Each number is 128 + 24 x the weight over its row's rms, rounded and kept within 0 to 255. Layers, rows and columns count from 0. The size above them is the row's rms in percent of the matrix's.

# layer 2 MLP up, 768x128, rms 0.131, rows 329-334, columns 0-127
size [ 86  98 101  98 110 114]
[[118 108 110 141 119 129 127 109 186  77 153 114 107 118 172 128 120 151 101  81 147 131 158 142 147 123  80 135 156 115 135 181  88 116 147 125 100 117 160 101 116 115 156 129 132 113 127  98 129  92 128 125 127 122  85 144 139 102 127 150 120 156 128 139 112 118 151 119 141  83 136 119 127 150 154 131 113 105 113 157 112 180 165 108  70 123 144  98 143 140 111 133 141 138 142 150 107 131 127 171 138 146  71 143 120 121 122 142 144 109 181 139 148 157 141 150 147 159 132  72 128 151 116 123 146 113 174 170]
 [124 112 153 123 112 121 152 111 119 132  97 128 135 102 121 114 118 156 123 139 116 114 119 115 140  81 127 120 172 152 148 127 132 144 113 120 121  99 154 116 141 139 134 130 146 134 167  88 119 162 173 194 150 167 120 112 132 197 134 150 145 134 131 112 101 149 120 151 111 119 116 110 204 121 142 128  98 129 154 126 150 117 169 127 139 152 110  96 142  86 119  83 191 126 149  87 123 164 129 118 173 133 119 148 144 160 104 139 134 121 114 129 126  99 128 113 153 158 145  90 134  97  95 119 147 105 177 122]
 [138  91 162 137 142 190 128 153 116 143 144 130  92 125 156 103 130 138 108 112 166 146 130 178 112 114 132 155  92 115  74 121 133 148 131  95 162  99 102 141  92  75  88 111 148 158  97 165 182 154 128 117 106 125 112 158 126 159 145 151 146 122 171 130 162 109 100 119 146 135 160 104 146  99 123 128 127 131 153 111 117 163 102 141 122 164 153 133 100 114  93 140 133 175 108 110 101  86 136 142 176 139 149 152 122 142 117 121 160 138 110  94 101 120 136 114 139 144 121 146 116 131 103 146 116 114 114 109]
 [123 124 145 106 114 111 120  91 127 133 115 129 104 107 127 127 158 133 162 132 122 139 129  88 141  99 159 141  98 124 161 115 144 134 137 137  98 126 116 170 103 160 141 147 129 189 111 161 120 137  96 130 100 118 139 145  83 116 130 114  79  94  99 138 140 116 153 104 124 103 139 139 136 110 129 164 148 121 172  87 141 130 131 124 127 151 161 127 109  98 156 169 142 125 161  84  98 124 109 126  90 127 176 132 137 164  83 145 121 165 194 174 106 120 138 103 136 162 109  91 106 125  96 108 140 100  95 142]
 [164 122 142 130 133 140  79 112 112 153 133 150 103 118 144  99 115 102  85 113 133 133 114  96 132 149 113 183 121 151 132 110  99 108  84 156 177 139 162 140 103  82 101 155 174 141 161 112 148 126 129 130 126 171 135 119 131  65 111 136 150 146 137 118  86 120 112 143 133  99 155 109 153 119  68 129 122 115 126  85 141 131 107 117 129 137 127 127 145 148 118  94 137 129 132 104 107 151 108 103 119 118 141 131 159 139  64 130 114 137 186 168 118 143 166 123 101 120 120 146 103  83 119  95 136 132 146 141]
 [161 156 196 153  93 146 156 111 116 134 115 142 126 127 116 117 120 103 111 132 104 145 146 124 131 133 106 105 145 124 133  96 147 136  77 127 125 108 165 136 112  99 120 128 102 163 135 105 117 143 104 107  61 110 161  88 110 122 117 191 165 146 123 112 131 123 100  85  87 143 170 150 130 152 151 118 166  96 159 144 122  94 119 134  96 183 106 121 103 134 153  96 107 145 126 144 114 131 142 106 136 120 136 103 108 120 144 175 171 160 101 115 125 120 142 131 163 133  96 133 130 129 139 108 107 128 168 149]]
# layer 2 MLP down (transposed), 768x128, rms 0.13, rows 329-333, columns 0-127
size [ 83 103 104 112 108]
[[ 89 117 111 125 131 137 105 158 150 131 136 147 101 113  99  93  87  97 120 139 164  94 123  90 137 141 113 136 135 122 107 146 170 144 108 152 120 129 123 108 130 131 108 125 124 172 111 158  93 136 162 103 103 122 109 138 125 141 149 138  80 159 105 117 110 120 144 113 155 164 143 164 127 141 111 132 151 147 142 131 128  89 111 160  83 145 135 108 171 138 146 100 125 117 117 154 110 120 107  90 104 121 145 119 157 122  89 128 147 135  98 141  87 188 102 132 123  71 131 150  79  71  71 116  99 137 132 136]
 [143 149 127 137 142 132 142 111 114  68 166 117 108 168 166 141 142 114 101 125 176 113 101 145 112 123  95 140 131 127 166 129 178 111 146 111 110 136 154 109 123 101  74 169 130 104 119 166  99 106 140 134 125 120 121 141  88 121 127 104 135 175  89 122 182 116 107  91 128 124  93 161 155 133 122 118 117 119 169 145 108 121 132 164 125 103 114 118 144 139 153 154  85 115 139 146 155  93 160 170 129 152  90 108 111 126 152 134 158 150 138 139 142 144 135 102 169 165 131 126 160 142  99 105 114 166 119 111]
 [101 173 163 109 157 148 123 145 107 121 119 130 121 131 154  80  82 149 177 109 101 128 180 109 157  85 147 101 124 128 148 147 137 125 167 108 138 159 103 137 108  91  94 191 131 136 148 123 117 107 142 101 153 132 137 117 125 111 120 134  86 136 110 147 107 167 144 148 157 115  91 123 127 110 169 149 113 131 117  93 128  82  86 131 142 130 129 146 111 158 138 138 103 131 124 107 151 109 129 107 110  90  81 118 110 135 111 161 161 173  90  94  87 134 146 114 128 110 147 110 129 107 141 105 101 126 128 120]
 [124  92 115 163 113 130 135 148 140 146 113 119 141 101 103 119 113 115 143  85 104 138 170  92 132 126 120  78 128 103 121 127 161 112 143 110 122 141  97 114 126 139 127 153 137 114 101 127 157  94 159 154 123  99 108 170  93  97 148 132 101 118 147 145  86 164 169 132 140 123 129  95 113 131 153 171 115 116 143 135 146 122 149 115 153 150  93 131 130 140 106  92  75  83 132 151  92  79 107 129 148 176 156 107 142 110  99 136 137 113 112  84 150 155 114 191 140 155 121 190 142 121 122 132 120 146 120 138]
 [134 104 122 101 123 129 103 133 136 159 106 127 117 129 103 156 132 135 100  91 113 120 154 146 132 123 163 144 116 139 153 131 131 150  98 133 134 147  89 123 123 117 144 136 167 128 121  81  84 134 170 113 179  93 127 139  90 150 153 142 110 183 141 123  84 112 110 147 113 110 119 129 154 146 128 155 139 162 172 147 145  86 130 117 149 107 172 139 132 128 138 200 147 103 136 184 136  98 111 138  98 111 122 169  97 114 136 137 102  75 160 102 121 156 113 161  69 129 144 118 138 113 139 121 122 129 139 117]]